From a checkpoint of a small transformer trained on Wikipedia: 12 layers, learned positions.
Each number is 200 + 30 x the weight over its row's rms, rounded and kept within 0 to 999. Layers, rows and columns count from 0. The size before them is the row's rms in percent of the matrix's.

# layer 7 MLP down, 384x1536, rms 0.0446, rows 323-373, columns 1024-1087
107,242,196,180,203,181,191,222,184,218,205,161,188,239,226,234,183,222,137,177,173,206,240,190,198,181,272,175,219,179,218,252,152,190,225,188,218,168,239,184,168,161,187,186,242,211,275,198,236,263,220,264,205,201,217,184,223,212,168,260,163,190,201,225,184
105,239,182,200,197,194,198,179,163,196,229,221,198,204,212,210,174,229,146,192,206,195,208,207,246,229,188,225,201,236,197,204,154,206,202,189,193,215,171,152,187,242,190,247,188,171,237,210,194,186,233,163,236,179,293,176,219,223,190,198,144,206,239,177,218
095,150,202,218,207,160,253,215,204,214,173,153,213,188,201,199,195,206,233,213,177,214,151,232,238,203,219,189,205,172,218,168,238,189,234,204,106,216,204,179,179,245,221,183,201,175,233,189,198,141,205,189,189,202,187,205,158,252,190,177,213,209,184,195,202
099,200,243,149,204,108,245,126,212,240,255,212,205,205,191,204,189,222,223,184,261,124,188,220,199,184,228,184,191,153,196,216,199,179,215,192,225,214,167,215,203,205,255,195,116,199,228,212,227,218,243,192,204,129,148,171,180,231,201,111,223,199,209,204,218
099,175,222,189,186,163,183,203,208,166,157,223,175,186,257,254,202,183,260,211,169,260,171,180,171,186,227,267,172,153,202,215,211,227,206,229,229,196,209,223,230,120,235,139,225,156,179,217,126,174,172,163,154,167,192,167,195,258,235,191,263,230,181,226,209
102,232,238,230,207,167,220,230,188,155,225,221,209,194,227,185,269,189,279,243,151,268,219,173,233,180,185,214,188,262,200,202,236,238,253,211,139,203,179,180,185,200,206,153,190,224,228,226,177,212,219,195,207,234,220,209,132,196,188,161,158,166,225,207,205
101,207,192,247,222,258,111,208,157,200,249,275,201,154,185,187,163,231,212,133,242,180,218,178,172,188,211,170,201,220,210,210,182,174,138,189,212,243,230,226,197,210,184,187,207,200,137,211,169,195,179,204,206,165,255,190,161,220,160,214,194,210,153,190,202
095,173,175,204,168,188,208,189,185,211,124,253,227,227,210,190,227,203,214,180,232,168,196,207,194,173,204,139,220,214,184,184,165,209,210,278,237,202,169,161,157,190,181,174,258,207,172,168,164,197,174,139,218,223,230,212,229,205,226,225,205,145,218,226,195
090,101,216,273,192,217,164,244,223,166,227,259,188,213,202,261,202,195,221,222,212,207,196,136,218,194,212,184,204,198,194,182,224,186,181,204,160,208,172,197,204,172,201,198,192,269,140,197,169,115,243,225,201,209,175,224,152,204,154,167,172,168,160,128,189
093,280,163,194,218,213,149,227,189,118,183,198,202,169,193,186,240,192,171,223,166,204,208,201,270,180,252,248,202,150,199,208,205,229,219,204,162,217,242,199,203,270,196,238,261,216,220,181,198,236,244,193,238,179,144,216,183,178,199,221,213,190,187,188,180
100,211,235,226,209,193,231,247,200,189,244,154,183,229,218,206,230,194,216,179,215,235,213,218,197,178,202,205,195,195,230,213,172,205,202,213,168,190,202,198,184,198,186,206,211,171,194,182,225,157,232,217,222,218,252,200,215,252,168,156,219,198,183,208,207
102,212,217,237,184,188,192,230,195,171,183,193,206,262,208,207,253,172,136,227,220,155,232,140,221,184,233,193,220,194,186,223,179,221,223,231,250,218,200,92,167,189,241,190,184,166,192,214,224,174,190,225,176,220,211,145,193,225,244,166,199,198,220,186,192
102,218,232,181,195,189,240,217,168,205,266,136,193,186,163,206,204,216,216,202,208,207,242,218,195,225,196,235,183,206,261,199,192,149,137,212,225,227,195,240,147,216,181,251,229,180,246,150,182,198,187,186,191,240,152,218,186,243,189,225,168,187,190,238,172
100,151,200,237,185,203,190,169,154,238,216,217,174,218,203,195,212,142,231,205,168,222,209,209,244,205,180,221,202,182,158,233,198,148,214,215,236,187,229,189,203,199,227,184,228,200,170,194,226,244,199,202,189,264,262,167,205,181,197,173,221,217,209,211,136
100,248,245,210,184,214,154,200,213,184,193,187,259,228,186,195,185,189,232,241,219,189,233,95,152,206,199,195,128,180,200,217,210,224,200,208,213,142,244,237,255,145,144,179,184,174,203,216,186,200,240,207,183,168,180,207,126,222,204,223,209,176,176,207,212
098,196,190,200,168,225,236,231,218,194,144,205,222,215,185,190,150,203,209,241,182,193,200,245,180,204,173,226,186,159,226,194,246,227,135,215,159,208,191,196,148,193,176,216,147,183,214,180,193,200,238,185,214,201,180,217,193,172,227,205,214,217,186,177,197
106,152,200,172,203,190,236,217,204,193,244,198,206,158,147,222,206,190,216,204,179,231,179,234,221,208,145,223,191,184,187,228,223,198,213,179,179,168,221,202,151,207,217,188,194,179,126,288,204,221,155,257,201,199,241,192,198,194,211,207,223,217,302,187,155
100,160,221,140,172,199,204,216,208,234,185,191,199,214,258,221,182,191,176,164,252,171,282,230,168,206,205,185,189,149,235,250,201,188,234,259,186,214,215,182,215,225,255,211,188,244,179,172,193,138,160,206,214,250,184,140,172,197,189,194,310,229,225,175,209
099,220,154,211,204,152,131,245,154,196,209,207,175,137,192,224,205,239,206,244,189,250,180,192,210,229,191,199,203,146,227,190,226,155,190,226,221,202,195,153,175,204,217,167,204,193,220,181,132,198,223,194,179,200,216,165,192,238,217,213,228,148,198,225,203
095,198,222,205,186,225,173,243,187,220,164,236,189,218,196,168,183,223,157,186,222,184,218,283,226,217,220,173,218,161,165,226,157,157,215,257,215,222,249,219,212,229,198,227,212,225,188,139,202,183,176,264,223,214,211,167,234,184,211,241,119,237,244,204,188
096,157,199,193,194,198,157,167,142,248,170,204,204,198,222,161,140,215,233,172,241,185,216,217,188,211,161,216,214,213,191,165,174,194,199,169,247,186,215,103,188,167,194,176,226,229,237,217,225,140,169,203,202,229,182,212,200,200,253,191,224,170,149,146,221
096,280,195,181,188,170,234,236,283,196,122,231,149,209,185,225,215,217,203,197,257,209,174,193,171,181,191,200,138,244,188,192,165,263,173,153,214,174,227,220,195,239,217,217,227,215,191,283,220,211,213,237,223,119,256,192,194,231,198,160,196,254,208,199,234
095,236,228,181,191,228,149,222,201,204,197,173,231,185,223,161,220,240,199,239,222,226,226,161,200,233,190,209,223,184,186,168,218,131,139,164,194,158,163,177,194,230,204,217,181,213,243,233,189,172,212,150,185,184,240,149,136,185,193,225,153,178,197,150,217
095,171,207,191,214,216,179,216,209,227,198,171,203,184,191,216,175,197,240,213,160,189,221,206,198,248,206,236,208,195,193,187,251,180,184,189,275,182,170,197,200,191,201,213,237,211,179,199,163,221,225,258,215,136,276,205,190,150,186,194,205,177,257,187,184
101,204,204,190,187,202,188,196,220,268,236,180,170,193,172,176,182,259,182,211,239,160,170,218,189,214,185,178,182,147,157,175,212,158,235,193,261,193,295,224,221,205,236,223,216,173,189,169,212,213,222,174,163,168,240,172,170,209,146,220,157,154,184,222,157
101,185,208,207,174,207,189,200,207,169,170,224,160,225,131,196,185,199,191,197,191,191,196,197,200,208,161,200,179,243,176,184,204,146,187,189,199,229,225,198,182,162,168,222,241,240,179,301,191,144,170,183,207,189,226,193,254,257,201,247,177,219,188,217,235
098,167,164,223,282,196,204,224,192,137,177,207,220,212,184,188,195,226,160,202,266,209,176,190,245,214,252,205,243,209,206,143,199,180,180,185,193,204,149,234,177,212,190,177,199,178,187,196,184,200,226,217,205,213,166,229,144,244,198,186,192,207,195,191,230
094,212,181,188,195,243,232,207,182,212,149,181,204,206,215,179,191,196,172,245,202,177,181,203,200,232,165,260,156,187,145,170,221,184,207,183,195,185,225,241,183,203,182,262,245,184,179,239,226,224,225,213,229,237,249,222,170,163,210,221,169,188,169,215,223
097,172,193,239,201,222,186,228,221,202,154,210,193,165,182,238,223,158,225,201,163,204,193,279,249,194,199,216,194,306,216,203,258,201,178,173,248,211,239,253,191,258,197,214,161,170,195,206,193,173,186,193,243,164,150,218,190,145,174,173,190,198,140,212,192
101,174,247,214,181,162,213,242,171,179,246,140,204,255,180,254,192,224,252,165,206,152,217,205,207,186,214,182,183,171,203,218,220,180,209,173,205,144,178,228,193,205,211,180,209,140,215,226,271,178,205,197,215,213,164,189,240,142,207,149,179,207,157,212,228
101,209,218,170,196,285,235,176,216,198,193,182,209,198,196,164,219,203,221,215,213,228,199,162,222,181,167,158,204,222,209,185,157,267,198,240,175,258,206,234,167,188,193,151,209,151,175,142,153,237,191,224,205,211,211,189,195,157,232,214,203,188,159,181,152
107,183,174,222,183,269,159,194,224,202,235,189,168,130,244,192,211,171,259,190,229,207,163,170,193,181,215,169,217,201,178,187,179,180,193,203,143,248,172,197,190,196,205,204,191,197,237,236,135,156,188,225,260,213,212,203,152,198,222,256,183,213,241,196,179
101,228,172,226,174,164,159,221,194,234,280,209,228,217,257,229,196,169,174,132,261,210,208,277,129,220,207,188,155,169,210,227,193,220,193,160,184,194,184,200,187,186,215,160,185,222,205,210,195,201,174,182,247,143,165,174,195,186,167,234,245,202,170,189,290
096,256,194,178,220,201,212,219,208,181,252,193,212,171,224,205,176,215,172,194,198,214,242,207,196,209,233,172,159,181,164,208,233,230,181,202,175,192,227,164,173,213,211,191,213,147,199,182,195,224,170,149,223,170,164,217,213,294,217,225,195,167,209,197,145
100,214,220,205,144,204,210,149,189,132,172,194,181,157,223,197,217,204,203,210,196,224,192,140,145,183,175,180,276,181,209,179,157,197,184,199,255,182,182,250,192,188,153,217,232,154,202,167,179,190,155,134,216,214,253,169,203,181,211,229,212,190,162,226,135
098,230,238,197,197,218,254,199,186,207,249,225,170,182,155,175,215,212,229,169,207,168,160,183,232,211,166,228,133,197,177,186,214,158,243,227,259,193,239,189,162,217,206,269,190,221,197,227,218,179,195,189,260,207,207,210,181,239,213,236,155,158,202,203,230
103,130,212,225,191,146,179,254,181,216,176,211,284,190,172,178,177,178,220,224,195,204,180,185,168,156,191,131,227,228,161,196,218,192,153,160,170,200,197,152,170,186,216,178,111,204,257,200,251,216,189,152,158,194,202,187,284,168,214,141,174,211,203,207,217
100,235,178,214,154,180,190,160,224,191,187,147,197,196,186,222,157,204,195,224,207,151,145,167,207,173,192,173,173,280,207,196,201,198,165,218,241,161,262,163,168,169,193,213,156,170,198,229,209,227,201,186,200,203,219,210,214,215,250,257,224,148,159,199,243
101,179,224,199,187,221,237,164,189,223,218,193,212,225,196,199,164,176,172,222,169,211,158,133,164,175,230,192,185,216,200,199,190,209,171,288,221,174,226,172,160,224,242,159,167,178,175,212,239,295,199,185,138,199,200,206,177,152,180,183,216,191,203,167,156
099,186,184,201,226,220,216,198,195,241,187,189,272,207,232,182,207,237,198,229,218,218,183,268,159,161,230,201,207,181,247,194,193,213,209,196,200,214,200,162,198,180,154,170,186,226,216,208,156,195,242,234,197,225,212,213,168,228,233,211,171,207,164,146,200
095,224,187,243,169,224,245,176,202,230,216,235,171,278,183,219,203,246,191,193,190,173,190,184,156,237,208,173,172,164,236,215,198,178,175,236,180,168,199,143,215,235,185,197,186,261,211,192,195,213,217,187,185,222,203,155,135,188,217,169,160,187,197,214,206
089,179,170,188,192,195,157,222,205,203,222,178,191,226,241,182,192,177,194,198,169,208,196,202,193,216,211,214,170,240,223,185,250,275,150,203,169,219,194,180,173,196,212,201,226,150,204,182,199,162,200,205,205,207,179,171,196,210,211,193,198,233,206,183,225
101,237,180,161,122,227,226,186,206,200,178,202,213,244,164,198,214,248,215,172,194,200,205,210,243,210,170,220,215,208,162,184,234,218,183,193,187,175,214,217,183,199,161,220,198,206,215,236,213,185,246,231,158,175,144,141,185,221,167,234,192,133,209,211,210
101,206,178,211,175,209,189,184,210,197,242,155,192,180,163,155,185,184,189,160,236,193,175,134,165,179,193,161,255,249,208,242,232,216,153,190,141,198,214,203,218,182,232,179,199,141,230,242,248,173,171,185,167,215,213,185,168,178,264,181,165,174,186,171,217
097,203,180,208,260,202,237,203,188,212,263,254,168,189,177,189,206,187,168,139,208,275,220,226,209,205,193,197,235,201,196,232,226,159,234,155,154,170,209,227,174,165,205,251,172,248,208,186,92,242,212,263,211,206,194,171,232,167,250,157,254,240,201,213,154
097,261,238,245,188,240,220,190,205,186,152,201,187,235,218,167,177,194,198,214,215,173,198,149,201,198,212,214,233,173,243,167,222,229,188,226,204,166,166,242,255,237,191,163,232,223,177,230,193,234,178,169,240,145,204,196,205,174,200,273,202,231,211,221,180
099,183,173,177,231,231,226,190,217,189,172,165,192,165,234,162,166,218,156,177,212,230,171,174,222,156,213,259,197,176,217,262,170,216,250,254,241,258,169,189,179,190,209,191,215,231,158,219,144,225,181,208,163,192,248,212,242,229,165,204,162,217,178,158,125
099,230,214,137,240,248,168,161,254,183,168,177,203,183,204,181,186,200,213,213,145,155,213,228,124,233,176,204,199,225,222,207,252,197,190,174,187,157,201,214,231,146,254,208,272,221,224,220,170,133,187,210,218,154,191,217,232,176,187,243,182,201,206,211,169
103,175,195,293,193,189,248,236,202,167,221,163,198,236,204,202,231,226,144,195,229,229,180,249,216,197,175,234,227,193,175,164,205,193,175,219,183,206,188,194,204,239,225,188,227,209,196,178,198,215,184,235,173,181,191,208,199,134,236,204,141,217,157,220,184
096,222,193,217,209,177,187,212,210,200,189,209,214,201,271,208,232,188,180,243,187,214,186,222,237,168,223,223,171,149,212,187,153,162,211,163,189,203,175,248,157,235,190,171,243,194,180,172,179,227,151,180,193,196,170,228,189,227,178,220,203,199,153,205,247
108,183,243,212,190,246,201,147,213,196,230,214,165,191,230,263,182,209,236,160,160,229,201,100,250,227,184,166,211,201,228,215,182,218,245,210,115,189,196,165,222,235,246,250,191,228,237,233,228,165,240,272,181,228,197,198,199,238,179,178,193,210,188,183,231